Weights of a small GPT-style language model, trained from scratch on English Wikipedia.
Size: 8 layers, width 768, MLP 3072 quick GELU, vocabulary 8192, 63.8M parameters.
Architecture: LayerNorm after each residual sum, learned positions, biases, tied embeddings.
Training: a variant of Muon for these matrices, 867M tokens, 6611 steps.
Each number is 500 + 40 x the weight over its row's rms, rounded and kept within 0 to 999. Layers, rows and columns count from 0. Numbers have three digits each. The size before them is the row's rms in percent of the matrix's.

# v: layer 3 attention value, 768x768, rms 0.0144, rows 581-639, columns 0-63
# o: layer 3 attention output (transposed), 768x768, rms 0.0358, rows 581-639, columns 0-63
# q: layer 3 attention query, 768x768, rms 0.0152, rows 640-680, columns 0-63
# k: layer 3 attention key, 768x768, rms 0.0152, rows 640-680, columns 0-63
v581 094:495440542515467524508581462464486478506554484571494540518467522486465524525443492497486543437487571555502581483437569483472505511473502539572508497461469556501533539505491523535510440567534498
o581 100:553542506520506513493473525519490591508535501566449377530482507444450544394550521519503507480571515437503427521467492530465486541546480514510513514550452543509500523528565450513526519492403546
v582 097:449494494472526536456549518440535465516512493516482547535444581598478506498515542567466485448542464572519481482413470490479539463496452460494539481493480545415466518493472474518519496486504468
o582 099:449561499480551494462580542525491525568488508491501486520488515625436485482470398511441517461470521487532564449498486523486530495500470468471513478539454513462577523522505542540493494447577547
v583 094:490517471537530497461502517474533470413450590511494432495493465461510450521480542493481526517452536458480503486594502505455566547582450471512508508496479458473590491484522498501550496485504539
o583 099:517525414599484504576453557457526465478495546438532561504453547534556447420404546532492537514527552531520468488451482488502496453491467477476453538530477512506563511501468551520501465501459491
v584 094:508499462484400441536489519562474487504506558518448431553495532491492472407482493500467494437520542541527566476538515466518473501593406447556523487498528482520446459498466498525473493547614508
o584 098:452480448519508499457529512538525507434492561475472504494549471500552468595513457513473531578543517483546518437505473485513585457484551501505544480426515563570371523473470458499526455413529550
v585 096:510529480430526490455529500524512535476535531513510453481498528500442474499505465407477521496425499529494482520492479557488497531504532507489545590479488504494594521494528521567551514443506519
o585 103:447553520518458543500492459524561398515581528494468535472422507495572543515545491495500569477484516503539480454505469553530499406497452534485439542529536481481450487468494491523531476542505520
v586 099:590497559405581501444508493556505505525538462460569543493475492524483528513531562470470482498517572508527493489476503549526530513559526459500449507497509433502514475460512545535419502449543542
o586 103:531491569465554514555500562532548505532505400440511413514499576526430528452618446527545473460550515419528525507420496458496501486501524572536491533454502475489556500444601496548537522474498495
v587 096:523457491502537521507529462501540530467539466466462464551469461552439502484493554495464509456488509471523470446501429519484530555440499507467483509513500542432499477537497495515582494528530510
o587 099:466515495441451553489512474467469523440543454389509472473531458510557524423486508441532501426470534465535500422474504478548561480535441477416533556491511546515489451444535465500556526510535597
v588 095:511506542490511483439434457489547495466491485545476469532529515526475499476490496526481533488548557477547507519525485521566516496504508475450498475487461503501541452550501540556533528486501578
o588 104:539500534485488501493449433482445544475438503559525537511441576488473487445508473526490431550573519495515491407462475459520463494553489474473477503485529500452575577523429486489459476587531542
v589 100:465466470516567517499500438523439396443508464536428437505440538454459444512500521561496566505453573511455456476497432476493500519489517422463459476459437518495510562477452590405482472570514537
o589 100:509521436503528482513502502541510553472503480479478456417476558475511431505454528463468452507477538454470539468486479475460429547530449477484480462516521525539499528438455498490506557529448510
v590 098:466469465551504497500409486535475484563498563521498515512482578498475457521551475520485543455539505538539487502490442485524540538558530421443541488487497527495562544557525446515481527528473507
o590 102:492499501522477486518554498527468478498497420490535478446491560471588454563510432568483483547448433496548523419471447417486537433471541468520480520425494502524487499478468457574485531528542492
v591 094:492469426533512512505476472481555549513495543490499487531585545553464537471532530528468511518492443433454528531469477469514439517440505486572531541450554499485552579495515433465474491478600460
o591 099:490552453480505461520514441523508396554477577506512391457488520522549558541474477504521424511569473499531429524492447471451509461495528575583503510482536498483490522474543420474498509534475553
v592 096:524460522491469485528527439505469503497515435491466523509555442491437424457528521459460462490498454494485535581457484486479531522512490595409489468451480436448423550463511550489493490495480527
o592 101:451553523461516472518520573504496522498522482508512436502503481490496471595492571435448511484509474548496506517525506488453476479507483500430587440480463425511515494473504420473560510464550517
v593 093:458512497453493508538481547470487455459530515455458418536539534475504513512466502506502465501444527438549498572612449498524469510506480451480541498490476506495482514602538541448439565440450450
o593 099:477433445525512524559547476488518491591546510474447569559507444453565518458475528448546433506484635489542497534553484427490493482526418478476553481431587494582477477572480488543415498431466433
v594 093:551481509464484458579503499416452512508556479513538384532504471492586515518522555472483450493524567528517527480533528546446528493481502501431425463489485514534512500464510543489558485437520516
o594 100:566428461490501499471511566432524524524564517480486461535448546474464527430498455486518520457498469537496514487493557560477525500435570541485467489524476513610541496472539512525524552529614547
v595 095:488451522479514539478547493515519434558481494583466428489552525464478471518503486527503474474482503529511525513446541417515557586520513489511471461527441509436446495482531557536519529449488528
o595 099:518476539536428425505504420440489563511512478428491550512502527507486521501488497545494533531502453446465517503442441491493526479529542513497491538502463461489458564490470523483457522532497491
v596 093:503442554472507506465484504555507445484515572529485476509509527464515472481527503448511497468462538473500530403489418533477517537511498471454507552477492460513405551567446549471523557551468471
o596 101:507493531491470540500493514459437563467518609494470564509479574396479413496523519346507518484482577496534524509497527508511532493474399483450470512542526521606531532500504545569495452479573419
v597 095:558516453492486579461499512519543506550558485462475502506509466441465476509522518516440510547472526476540577479492564535443462435548489438575501538485510482594506556479557502548473496511512535
o597 096:554476505508492455514465466430457483562499503538514519488534491576557515514488504559524522498514458516537497399581471501427465556492482526497452447469375496529472573499569445557522502404516452
v598 093:560459580591514468509474560444492495564479510484492482551514538483527549527507509484522487510418450485533432508476478507487476494468482499560423501553469510500482467506485478545493507549562491
o598 096:494467520609505464521432470500557463487397484516559511503495488478519504482490488544561503534474497465507559490561489488515518501493531496497490530495494457488511411492523504520480529500491478
v599 094:457496515492479471502499502515484506462541463532474452475452514504469519520530523496513492570535499544516504486535566528480445523505547466507522503498476518520472439504499520481471444501479447
o599 101:502455446490509531488534493562534540542473497475435497483461502445546501496488492431440550518533593527502436523478499534493467480491477513498471494488486481478479478538485534444459536491474509
v600 098:493479507476487461440504529465551460555481527540560427498488422515463529501495527551528497508493493581474487507372464541456522509583430470340508454524448476515459576449516551497492533453528474
o600 102:528560535484528499497560473557446440537448486527502488507566498465534462453577497459549436483535428527499464557472486539542513442486537496407440496530502505477528438505483472459467398484483454
v601 095:519512504467500483563511488475476521506481486521460507471504545535514465499511458491439364486531479489522538494480494532477519548495472506589495533508492486534463487505466508435503542472513447
o601 101:516536490549491567461558582475460535541541475450503441482501515542364533492535491490539534454509424491470475489445512470512485504475496532531532457481552523517495502490525505468479508508458498
v602 098:528394513449499476563516490546498537529516493512477486536542487478447495519499539504479485483461486516561435553479546466487531496410538561555536486506521444520526476506486460574471422467553509
o602 102:445539536465519507501473487537493488555473501486478477569540451441579480477481475522543493428426533519520544513503485509531454485520492450511444477551517442456521466525443482507479475467542479
v603 094:555459512499474436508483461467515428436543563462538563471488512474528493507501517531541512481524508514567538538531433549490498502514485454486524531495474462516508520469499509468514473515479535
o603 102:515507513495494483550472522478449512502471516485472514560458490422500493490482468528467531605525536498507413479542506528502502522527469519510466434440524495502510506444513557509599500517499527
v604 096:498433504508475467454435479498507487508535555450487467491461451500503550573461541558566469457460473486468486513512473539505444521501466496563500555389503593484547447448484536558460498482456465
o604 096:466510508470447453460595546507519546515518608488505537483493484443544512496550459483510512477585569547476477511484496519555469457504436495468549509430491504563539503516483450500443531495457470
v605 093:526526481468485514465490516547498486406543519453509412549476483505483470482480522488459519547504526532493489497398483497493527580510478482475507470493514484444507538487450490561455546440447460
o605 097:577578506468503476525528519504432611474499457380469479461620485508475546526544531514478536528524444488448482515496455475516544474556486480529504501526520504567484529543481422560539535480449545
v606 094:486550536531455528507463450561517488559530471507443531437493470492546448474506482486569398527521488454516456432447531448477454460505478522532521466459474606577505508411476490501477541538501518
o606 095:492476534497546466454454542599562496547509506482479511514496483520531501495512512598479508529443481464431534476552524382493490431505527597498463472474565447575516499517484565551535483513526612
v607 096:491441539446554518505458452511485452534474457413501498414485591495505482584447591529538531552524485508526498470438478503598473543453515578496459562553459554517568533559484501469546528490475487
o607 100:478463461550495509499492586486442518433577445558457476458533502505484519454420472451481534550496568504531469549447519499524474545549488529467442509578535495459458542556515547522516518509483490
v608 094:491528543486441500463483448461459496491496461505488444472500456543509475516581541478546508512475577434485441436544547511509544490523455574559521601477457451484504471567474478489475546620496543
o608 099:483527509495444478511480510479488501464450463469545467514509495466595515470481535481468459541450560500479475515397536448493492480470505417587537461552536463455404507541445460482482446521538521
v609 100:545471423492475525510446449561481483535599519445461502505495493473487532443551486498407490471479518496499450515534460450527426481421564449490493457490513562571512583501472555502513483466429504
o609 102:493492442475524565523546456486485543530498545460464494487520552536555489514472491526501492449475437444474491441489384519491467498502520415532532560503498473503488510509411488532533429484460478
v610 090:504445465546513487502478539572527508494512495489536459542473515411469479499469541490537503559500483490556492564525477527447476489458496523587501477495515509482488470531498463458613430477432504
o610 097:544475564546504463509477456576475461485463467538499502509442449489516480555481514472474471454479570529521582449549476419457514524453509502491519497447492486429528500508478523454520471485505510
v611 097:467475468408547537574495522584460499519473455552559513452449500481465450502461402450505546505527493508521464515494532542539522538488477557499437541556496491507497563469507440542522507559450548
o611 106:485471544495515504556476505573424545455456374500459426524578581466503529521495519531457519552531501518480522490497489512493453497447520540556520520535528501546528551502501558473495500525483517
v612 091:416457577503470553512490476438434504501509489538505500489506480537468520523479488539498496559504517517477467472534540570602458483475496455492550533460488497534476474489501489545494593488390539
o612 097:492447518499450567492550501517486625517469403488519489486504459490391488558457517527545551491570547541393487470535466506523529501447498534486472459482559471489526510499528410508599504545501452
v613 095:516413531491503510403536540519468528504503556507457488496526533556519485447469519518533511539489466469467495507542497500550471512533535447443504452547571477487544533448481511508505506507425452
o613 098:524530476477474455471445537602547545495550531542486533520494463500491428452523511472523398553464467553501514469523478504502486520453532509550542469494562472479595490471496452528585530511415477
v614 094:556478528510458406472604498473440527477456492496496511544498423549495542456503473520484489522486510422539469520517483468521496485579517482523497513516523483499508427514424522418503541522443487
o614 100:452522531510446547497559463484486553483529549548498525532444530509507480482437438436497450574523506526536440555522531471509486464536486549535535479474604509638482497533483447491534456522471540
v615 094:546435374489544551525578499481458573516549506459536439493465526539537478493510510473538476492583538548489459548502416481490518539523523477476509437481516459444487594457530516504475527525523517
o615 099:490452423491534458500522475533478548496489469439460486537523487495450480458472523556493522519521505507549506534546447514470525500527484484511498541489514538577472577549508469512457472464457593
v616 094:457475485491553539556504536500563450374534480517514434527485479447508464472447517488516487490551439531474468576442549508508442455603536478552554483498491464501434490465561504548520494512502478
o616 096:467525523411551483516550437516520437521544506450466516499490513481520464534483514474529486512505459468466514482482540512534437446552538492547445451461524541578471537476583512496399508543496512
v617 096:453493476457448434465457535477450469575471473531539503475466517571531511448528480458507476469514450523503422455640531463470526468489495568496492489523427475491425567502533453473450521495501516
o617 104:483470529534563464587545535516526476538486458466484458522441471551433567510459463460461450462558439437499485477503536408482525524518483503532506486513476482482471426487459525465471494525551488
v618 095:462551554484433488526510477470444414496447473530484506496515528539491493471514517503519429492517442494472533520509400466419521486513525445565488538513497576486479502558536543455505480501486496
o618 100:503530472498513546498457551465493474528450466521528483476518569582461474547550516526503502559567466496534473526557484512583525524579505499510432470482504517475476529552524522509505454521540486
v619 094:451575557510492577391573500467480462494480517404537518482461481506481448503529568519523459489506516500542444449509551523465473527558472575450508428497529478543436520546493489467496345491539485
o619 100:511422505509474513558444540497473462505501504482489517503471523515437489581503530476550428508507533462573541394561498506477483573498488493444454444513500513486584441505509480501511464514602501
v620 096:521517478443498471470426481499482514476478510542450528428490494504499524518494488457534463461540476525517545531541470386455467507449546435566462569435504444495476464541547510551507486471472446
o620 099:536591533507505567506466462462470504541434585476478490471516538514494554487528516510518402475487532498534540513512517443520433540508454491565451418396461456565511528483555517522494531532472469
v621 099:551476517457514449500477520505496535564474488499561522554546474538455566507559496462473505510517490425515483505487522477561591488479466575519596548428585431512542470647541500551511563525467434
o621 098:601538517511426484544510510499522518577528478475510537547538480387489436446498470444457506496580449474451498518482464505427467487513479542483549465509522497524578493491518470511464485464484506
v622 096:453495562493462564551497477477506488538471483561478541476475407519561516521511517556490558486464464512609558472486516497554462485516514488494504511499552516548440450551452500570557553551560531
o622 100:541474564535528531540498470431472447554578478479541544490429475513492452444488528444544576479534465494546535537512472504538518449511495502494498506527511499543472483539447472519524510504617508
v623 099:471507452538537465427524535488504491412438486433506456492457454510592471490528525511503554501503511518571512525546495491450498536504535439477387490543472428520441496460545475502524504498460495
o623 108:444518574515602531507476477517477498499533502493496495463463456482427532520543471509490555501546504514577477464495485510512441601555518473450506412523498512492490558519550521451534585564543564
v624 091:439524534493454490498493496501512491474528564523432530556501463511467516567504489496464526490448475497465528568525564497456510454524519518541497409598479498520464449445542530454518484522498501
o624 096:462532484530481462477469470508440461450529531511551545438523514565510426505539492504521508541491500509462527530482525471521504499515480523460489473544412555522548501460455564528507484503532513
v625 093:575515466441543440461559553552516466562428564543528519552480476454519453551597543493496540557506439470482440457551476470592543519491473434558519491516523520410474503491477474510508474510530446
o625 098:463529520460518479412499462484439471451552529523550504556501525435515509563521442471497467486442477491477495442564485490496494518481503559465538513459542523429477565526402537479447517392517543
v626 094:552508554504484499529475464475512542517548485535437539419586496509556384520523444510455507525489458523494558561503483502521467540479501477522476475501553495608467505492581581513525524418559518
o626 097:496468506567536506574526457500506455479478433567434534395487510508444451556487504504498501498523458435605533454483469527462515492454499477503521490469440504533531465480529494501504506579495449
v627 091:510531489475488429558494496480485477465480550499526502497464556505484501486567469504537555521530489555534487501470514472592440528492402526505462566472549445576518478516391506453490487430433449
o627 094:517514511467456525610506542427479510442531417523562455480522536493542514575534487535518488522559484561449498562585515525440512485490501578508520540535559518512434476419441475542494476529477425
v628 092:445500508490519496530556478543453533494483462491489547453420445525469524528505513470485513452495577469530541454513500509511485509544470468443538453446483472497480502521443502417501558528477463
o628 098:542497462547536492505516504513513538471557427481505495520493520499487495486473480518450494490512483560522528519507480520507541508535505517524506425546563462497530548426483452524535545534497468
v629 100:549437475432536573513561490510489480512482497549496464491566553533568563475581494408556506527536455586529443582458475519468464462456525483522525425543482458509518469506473527577576521484511518
o629 103:539495528516541536454478465561508596495437471635528539595495446437409546499489483460540535510416488510537494552562547471467462534458443464463436453520496506519559513465546451535477525511485473
v630 096:541474404459500465510521529524451438431477450496443423572449448484532468524426539505545451596601514470512522469515461474478432525442510460500475427491412514460478460525472453476436443550525574
o630 102:515512454486577398422497457515457500542484503496515541437526513543511460509533477459459525473465533534572480488525539416529503481558424515500532472520481457465500553546471513513478534485532537
v631 098:501581508542531475491483487574561460526531499525433576472507454487493495512521432520552581524485500508555478436534516438536503592525553507435545466430492493427340538472448466496528456472476505
o631 097:497509483554519489576486460545528491479512498496525495472520454535471448494633490496501520557552466454420489499479517539540504477503454405544430465484551473450469504488532536530558510449517571
v632 093:459506497427476509479468525470573501544448394497490433510540452534572514525473458495578507535446478474501536452480507528422462436487482494481461491503559482527519454509595477480487526544516511
o632 099:520492470573472451559517539508490522520495501423487507451519500569489576510415430516474490557466535531449410418481454517414461439538437482504426499476461539474533513413536504487506511520465437
v633 094:496493479474478543532487468547518530507529622604550540434494511546526601471477498547465554531439486505450460533477521508442525505473519489454522525477567508495507475504420482440528499467433492
o633 096:429541479504460554503511546576446444506485493540586537496487470502474507484507502529512491477486488503532431515492544449464524510458521438539522496502522491450565515501447531430553537475519506
v634 098:422539473458480446528556414497476532510462493482540527516456492554545567460515438508555526486540427467548493478542502549437495509495518541462517556494504460487450532480542512525559490454513495
o634 104:503482555574477506480490495538531533515485575472507416461479448542566502497583548529419423475503475548532473511514513484496527501512539487499488490539562489541612537469458510409513462504478487
v635 096:418520493467506527489473505492448502538421468483452532489543436450522526481513535490527490517550508450538466535499489435568508539499504505576450437450521490572429493490502467434410435529537498
o635 097:447496451502475452494509491608530416522527562503490494552551486575517541505541447471558475485483451443472471536498428449521540564498487502507502477529507508513485498551511400498522492462448542
v636 094:440465532476502551425486480478461493508500490520423476567523485528455510508448577514511563506517548461543552531544575461488486513551417469443454473531509457491450454452483573587441499458516536
o636 100:517469490514546543492486494497456447495492502471489485463476526499499483421467434454525456558494428452467511522481505557454530424481458527486436570478483373481499525455518504550539524468565524
v637 093:423467476611451433461520499505468510530483510496516458474534491448510517550517511485490529554507487543532472460445472512482467514517513443565479604551482482509501559500497507516576474542490488
o637 099:490488512481491513470531556545462496542466477472484486473572464511494544582460511551541510571488486529531443522499517536585533544430487508490555435549484486447505442507516480518523452487519418
v638 097:479501507497556477518513472478489538532490554501459528541549553567467439494474470457503470536472519493494500475484418498467500494472520530535489562541527480496446479591518468516528509486499525
o638 100:501484468494476555527458485495444494496451472505521455506538436489453541423464533447536511515539520513616402487521486463507509453541509483514529515411454540556450444521542515534548460563470515
v639 097:511487540509557590530468484530444537494526484518589544546473535492548536501475567456494478487488541520481500597487537588516399505456471455562462483485484466501511480510540486498522501466515482
o639 101:517558561521506486537509503567529506534463528574544525485557473526432545466406513563530494533515503539516460441418508543498454514554473528490509509460499502510487504514573487485470529492493532
q640 076:502555467500469483529552522541538468567429494544478514502499526475465565571478581548511489528515498442519489460573515453405477485518537543421473497511399392564498489557563525528433520483470482
k640 080:458576440478504485447479454584520585524519480466472471498547561513464561549525451500453507525496476409517468497566510496529507523478490495506553526458549474528509426447515478488474546592570514
q641 074:399518484538504494468496488521451506454477443493513514525416507553533480438517469542469516500475527491512487465488508440507490466485497485486489505392469486512465495502531546460509450497496524
k641 080:505439430440441576546497555522528469469437514548518465414491515438455576499494489518531527424518514458455553429478497614463479536486479522478448493486541584475524501517458483506465578465529562
q642 074:543529499472468471465453436492529500444532503484478510505520507502450524505624409545517509563464491509586484473468542535537465455560515485471561531508537526516537503571498534536487479557516488
k642 078:554544533518581518488520527463558503489477469524562495506526510487525541556515485493504593470497526504493518573497475579567501495480504510541483557490454493607464533502554479581528556454459494
q643 079:512447512520521474524543529492541515469498548477565513454456453518474576583611505569591456505468536501526606519483472500517482493550495480481555461475446468475510537498548483581475514495554539
k643 077:482413477487542438527588548531485451490541444570479514501553501441413450441506473477504460542501458453515519501484498475525566497505523465511468518463503457537490539428535477505458455473480530
q644 074:458467449545510529531499468442444537496504424502533472431523486445561492477522450448481481456489495493524492455524521547539584492484566491505519511452541552383446439473536512538516488549499504
k644 079:494541555504614520398482489506563488461489559505507488543479525518473499493512409548503490541511455547443573492525498417485419489507493510512506456520535510491564416481497513445440425564497520
q645 076:591593517491460498487478520484415538482437439557497432493524512518556440491525464541439587545511520451589475479445474505532485464545520557475547577473579505550555461511542500461516522457487558
k645 079:377535494530482594542535486496426474437541496547466494485468506461479563583462497449440434460492500513489437502531540483485537472459502471492452476507466512499516500451470551521462538420458520
q646 077:476594481497513525476453483510531487534440450522460471504424486497534428533504509505474526516577450483489437532560457424458507525493464464553538441516523477502579499420579473484528472477514567
k646 079:526498485477518510493498538458548456545480530529483455489478511546514503520356518508512483511445481508450499483455540493491467520455514486514488483577581510574517527433482509527544502508456530
q647 076:483511497523572471475492504459546473427543497528475473510427524428446531553514541478594506492466471494477529493516522508506500526561494490438498507453465456536422497559527577541454554484492476
k647 079:509500562454466507536501528491497532480462526379510527519495497436455485562522496520531477506528428497572458516450511492558557492546400501503573481553482474489501468473479525495437476433573497
q648 076:506473470598526441539440487514500563515466562508480521489506477465553412477515492523501490531481502485467475543431472513407450557462439507481495478525481530437460559520537516495524541387559479
k648 082:436543479537565601563442488537501475486468511510436528421532535469591558531453457491479441429439536539494461475484510444444521469472513480476466528555434468493556433537471529475472501480492524
q649 073:525457548456504439481533462564483507513459507576472498524483516491469576491452504464503494473475505447491451556492517514497533444432547553564515530490399487546484552546540545485519550496505452
k649 080:457511470508496532513486517397498439513460505496533404512451476482565523486487414442524483564453443514538498626524530534459509533431466462494436487560437444541598550504528461451465474516492439
q650 076:483483466411438455476501549460489451536544434458510483488529515520597486458536514497521519436572511425483476496439496512509471417452543518472530545439478549514510475533450470491445466524485461
k650 081:493458463512518438544527471447460543484471460490500440494471494486603453498543490474544479486481511493486519502579429478517498513447445530519515458476500588526481525450573500518539527491570529
q651 082:509446587513537474526547552488484514543465525483503499538477518480621533557490487489417449459545543508538494551475555471574477489522508538478453473464476497507477498486463550449552482496478488
k651 079:540489428489466434468460543497469477553527485483484480525543565490454504483596508479508510489460567490511437451527517510463575488491534525484534520441528467466515516495551498510504476491611537
q652 079:559485491528530474539494513470589441392510488455443506567493514535544479464510446473606494552535553573493542460509466440532527487536495498532404480621545535593459434460546489428510486537510511
k652 081:486586495462516470506526511549483508495515513536464522522507498508546522453493505458502515621510473441531447470505413419605464452507474447489497450405593474477461575541441465543488538539517535
q653 075:516518460489602485504450489506492496543495499506554553577516483473458554503471532525494507559538494501492504449510528475476493545488506479487546480499487467465540507510500500508538484403581504
k653 077:511514504513453496552523424560510554551507524498493531528482513518489476484546423480529422499533522458460470587490520576444424469410494493449471529553542468509486507498544463473533478572525472
q654 072:495462466494475537482521458521526427541479464527434508518502504542495555512483538468428487504478477521541479469454503568479534517469505474440535455566566465541544456510537466519530583500531449
k654 078:483519521513428562544451509499490507558516517547466504534507581506540465535512571524503539577473494498458507541412556468569468550428515537520549492470505500510479473493595553467460466518446559
q655 073:467531512445515530505509498471607477471505484518528497453565536529460441459516486482453456496450533460510478403514512465464529496582404458553470553519493478438495474524498517535431471524498559
k655 079:428469552450505595513459499496488507462533494570504476558552509524483510490457482512474513473559444594501481503511481491464483486522580482506543565505517578575527552501571436476453402471561539
q656 072:471477411487522488495479442505519514532440448502474493520491543509502429431535464469395505489616444475477456419527445482455483487489503486435530538535504510464490485507496493538474509498474488
k656 079:485524581517523504491490516513468469471451483463490497529502527498523526519440450511397424487530510504528519541492487416513517497477546540479442459519501570446526567465448463447507485551526507
q657 077:509501514478506513496481507532454513532482490531457413485499530530497473438485560502508487420489452464511474525555465493549467498493494502497561491537520570476517549465446505499527446470415561
k657 078:502553493463404534512516529473455469494525514489461529537490427418489492440460540513504434425453463518471484476544437462523473569521507503505503481536498526493434506478481500426410503471492509
q658 074:461487475497503539492545611507456510531502509453496417472582477513491512547578501541530462527400491583488488541459507439525462489435423450498514517577496511533495401455439500555470501515550553
k658 078:568482552522489529469470476489401455514467469559456540485516588523583527447507437501518506567536471554549540420538589493484462445513561535436445480504465505426515444504544497388425489427453510
q659 072:468552459539507485498513469503508505476498478520494475482483509413486526476570482457526492464412444487552509481524459474463495451490508557463575543506428496572449476490482457522560485578510501
k659 075:535503469378459400450539473474460514563460470514500507453482537502487472436435484463477438576581523445504492467531494551487465599469467509462459561460433482514533559552509482540548477437461501
q660 077:442511474531504612503465456435509511479574520494481467571487477538508542515542505564416405583495516473473443515499534632539518527440486484456415517500516532515507531474525547430522561462472520
k660 079:544551478433576526469563500500459538486477550532476489470510495560488516475498502455434475485463565507450495485470506541521522458519504535562519563514500586388471497426533514477481476472483526
q661 077:554481483512498455512421493532505567526469485587480497443467473471545453499530544435512494538466470502454522466464477463460547558503501545491532471537446519459526436513483547556499496456494479
k661 079:460498492541487511563546516456525549495493494500515494509458476493469560533504480480566502532525533520473479549507532555511513480536554512568441469598508396491560539515585420550474592469509407
q662 076:491454523555449484550486509473465499519486523527511552544533520536524521523485587484423536498527477487495564529494486511490455470580546507508455510553489510487600531504470563472480521541486548
k662 081:492483499466483506504476515499497513498462503446520486520444495488541498553470526517518465492527542569520547558564433503556499536480478539541519473484474568471488478420553523570433479580513535
q663 074:508523491534518488549471429509519469462513553515515527474489496583510546510548452470521474537441532510570544514466513461517413442489529406502448479510499480544535470504485468484424492491499518
k663 078:509480492480563503568443472518460486561543480505476533577546458549524501510539496470493591554502530482509441550513548522522424426499543522450420495604462508447526452474496509481438524478531525
q664 073:531468458499547500468495553442483441541506527449472501491525464501478517569524533492479503462495503447578524499511494520518479568565527560453436514515505478461482486490501524530490471518479470
k664 079:520513473503482497420613433501497500560458507477503420568500567556476496443505506480520503518458559546530517472481456452506564557573492553529534562500493478642501470448545528468469463455460506
q665 074:578501543552498494460518494573443533471493511496517511550452511463502532497472480508493482500531474506459495560457542581532496515518515499469459472518491502499595518458504523495431512490501511
k665 078:511478504494540521513452494494554468449442491481527445516455464492537606474446474540503477476528481527590524460500478525518526486505491526480535439536482452518516529558456511479526475487493450
q666 073:545497456486478477466472444449442532554560483517492482475482486531515529584569546490489367455474532498537489559486488471531501466578561477505530467480517461462514502522486527545485595508564450
k666 080:417467491548520516508549539439559494622527556465517458482499532612531514479475541408482500431473511543542524459478506496476445462419544552509488526526473487473577506477532477433447518474465525
q667 076:549490461485484446572467546528563473419497490480519499460487432466516562564528483569539484506553459397506473455474503487538481459491551475529551568467520440475458507485452535514531502484430510
k667 079:451465463459497491486533513504491443504552496491537456571468550494636519501471492560545534605488493546438514494509515492540508516549439483526531528485502476497559498441579448529511481537545477
q668 077:573467469458531457528448484519542549481474523510492515498562507493430540537472427482556484422537390514516491475412539539560484521530529468543485629504502484471454558432499586542470523496520517
k668 081:395521488508620523471516431457466587498508498506484455520522485520494452543458562505510493601487476460474484531506517489512411536608507531427493489484537475497633511463534485541516506558461471
q669 072:452533468499451545514475525508454505432533447446542514463442550510609416520537509479492430470509510518465551466467492536488552447487527521488517447430495509472558499514497504474535527547583462
k669 076:422453509509505509573492473497453476535509551557426415461571480523432480459504572509523445450474518464507505462542496507504531551586407525532501462569515491469446472481487491540472484535561545
q670 075:545492449416568499440469531594628495578482595518393582457467499539501456473416528455490500520450416530502536474575554512431511467595405528524539537496447436524539433485562532536473542462548526
k670 080:517485516435464541452513458549443436436522453561463546549538587452463480518469450506480519470482549457481501517405516534517509569486468490512490509522513507464550515468511457523477522501437493
q671 081:527506515584498473543472498465489506466531501500522490539482437522566538520487473457476523487522508483438475520493418503504502449524521535559493493407526509555514443469466413510540438545446537
k671 079:521480462586469455533524552574468516497504452514466520483529506511418467539559549467551533491589588500489511517512533502523541495501579519487499505492528531506481539479444463446462433482485551
q672 077:519502526453524479477432557469500468425562479534495499458483522532445518532468506485560436502505450526535478542497569502452509479449462549417552485510505462480468528538504499508422498501526491
k672 077:523467517521476530554541512493544490455523492484568427563504547509477536480485502502446523547405495421454506481502470512511429512527416572474488524561550489562492507460478409446462557515388417
q673 076:533497529473446542524587513434600501486484512447492404576444507516561443490479568495451547481508455417459574435509508538476468481526484532512425561513483449514527485510543490484499525462544508
k673 081:528482512527429450454512512498554519476483489516488503519553455530420460490540493499497553511500466510470522546511542549517535499455522570502490500525566501547436473502468545457520550546471455
q674 076:515513415459596495491489448451463530501490491592589447450489488484533566569528476538482538465494487594506534533567486497482576483468554499509443542467445525478545494448551522503493508581404522
k674 079:412537584447515524469506480485609448624457525540485538472472508507476450520539520553532505502459495522562493566566437461478482533496457449568541496492502552510502467504512544484438492473466480
q675 075:398485488368470492481485532458500433545519479502485507543555455486412495545504507506533540536474544600584500516461572432472533502519475570523527565516463466516504458484474565537457519490576440
k675 079:473544536573509542522461457510499510474494450480466468524470487533474467596556445487455423508535541633526474532440495517487576524442494502495540498452556488488538461501455496448516455534491473
q676 076:533496473520507521514485495596551503586511511524532472473460491574492545490444418497540524538523398576521644423505519555531526523498512517537580591525442541479496456498484463483503496515444474
k676 080:439529531475518469453525502516485512455527479521451522487461516452527452544501430541491540459505566436507422540468425481577499528484494436543473491514472493611494501452518495509414499498452515
q677 076:486492405501443451537441532531552451472461549442494528579451546520529562505419513519533488436427513532488496461542612519467510508515457501453573476572504474487532502417502464448420497489442591
k677 077:508531558475472489551551546504483481482417482489473503467502498533446454450527542420522491497517405486525491474481422438484562492494433520561464519501526456503472489452380462580515471486497448
q678 076:560450440437525473496428486494466479466506519426535478542472539479450493440453520506553427521478464604494595553465401480447482447464542527497479455514489470477527477500422523502485565568498528
k678 077:532458514556520504556487440518498471543462448517491501490523435539513477510601480534479473508516573461411619496483544480485519508501610525466528477511496474429529534512593477517529558513470526
q679 076:512403455435514525494529515550553534480534555467419539517485526576454500497512559471470562522468433516425518538503477536474515483525485528478498568545548469547467521454457559565541483448473471
k679 079:515458541508488563525581459471491529495432519509460525488441485474536510508509456506471475503485508463505529503548479525504540493492528508478398505507451544568461560485496518527465464488483508
q680 081:591489482580517493523551521552579541513482461494444459422490494536469526481470499494629484483456489478476507507583499529523514477543491407524459553487486461540473517495516523566499548541488487
k680 081:469490497507494485512514533487516504500477550485424411464446506535532498506476526513540547501463426462474553475483544576497468492502496468558443540484459538452469414446445479527492558543525473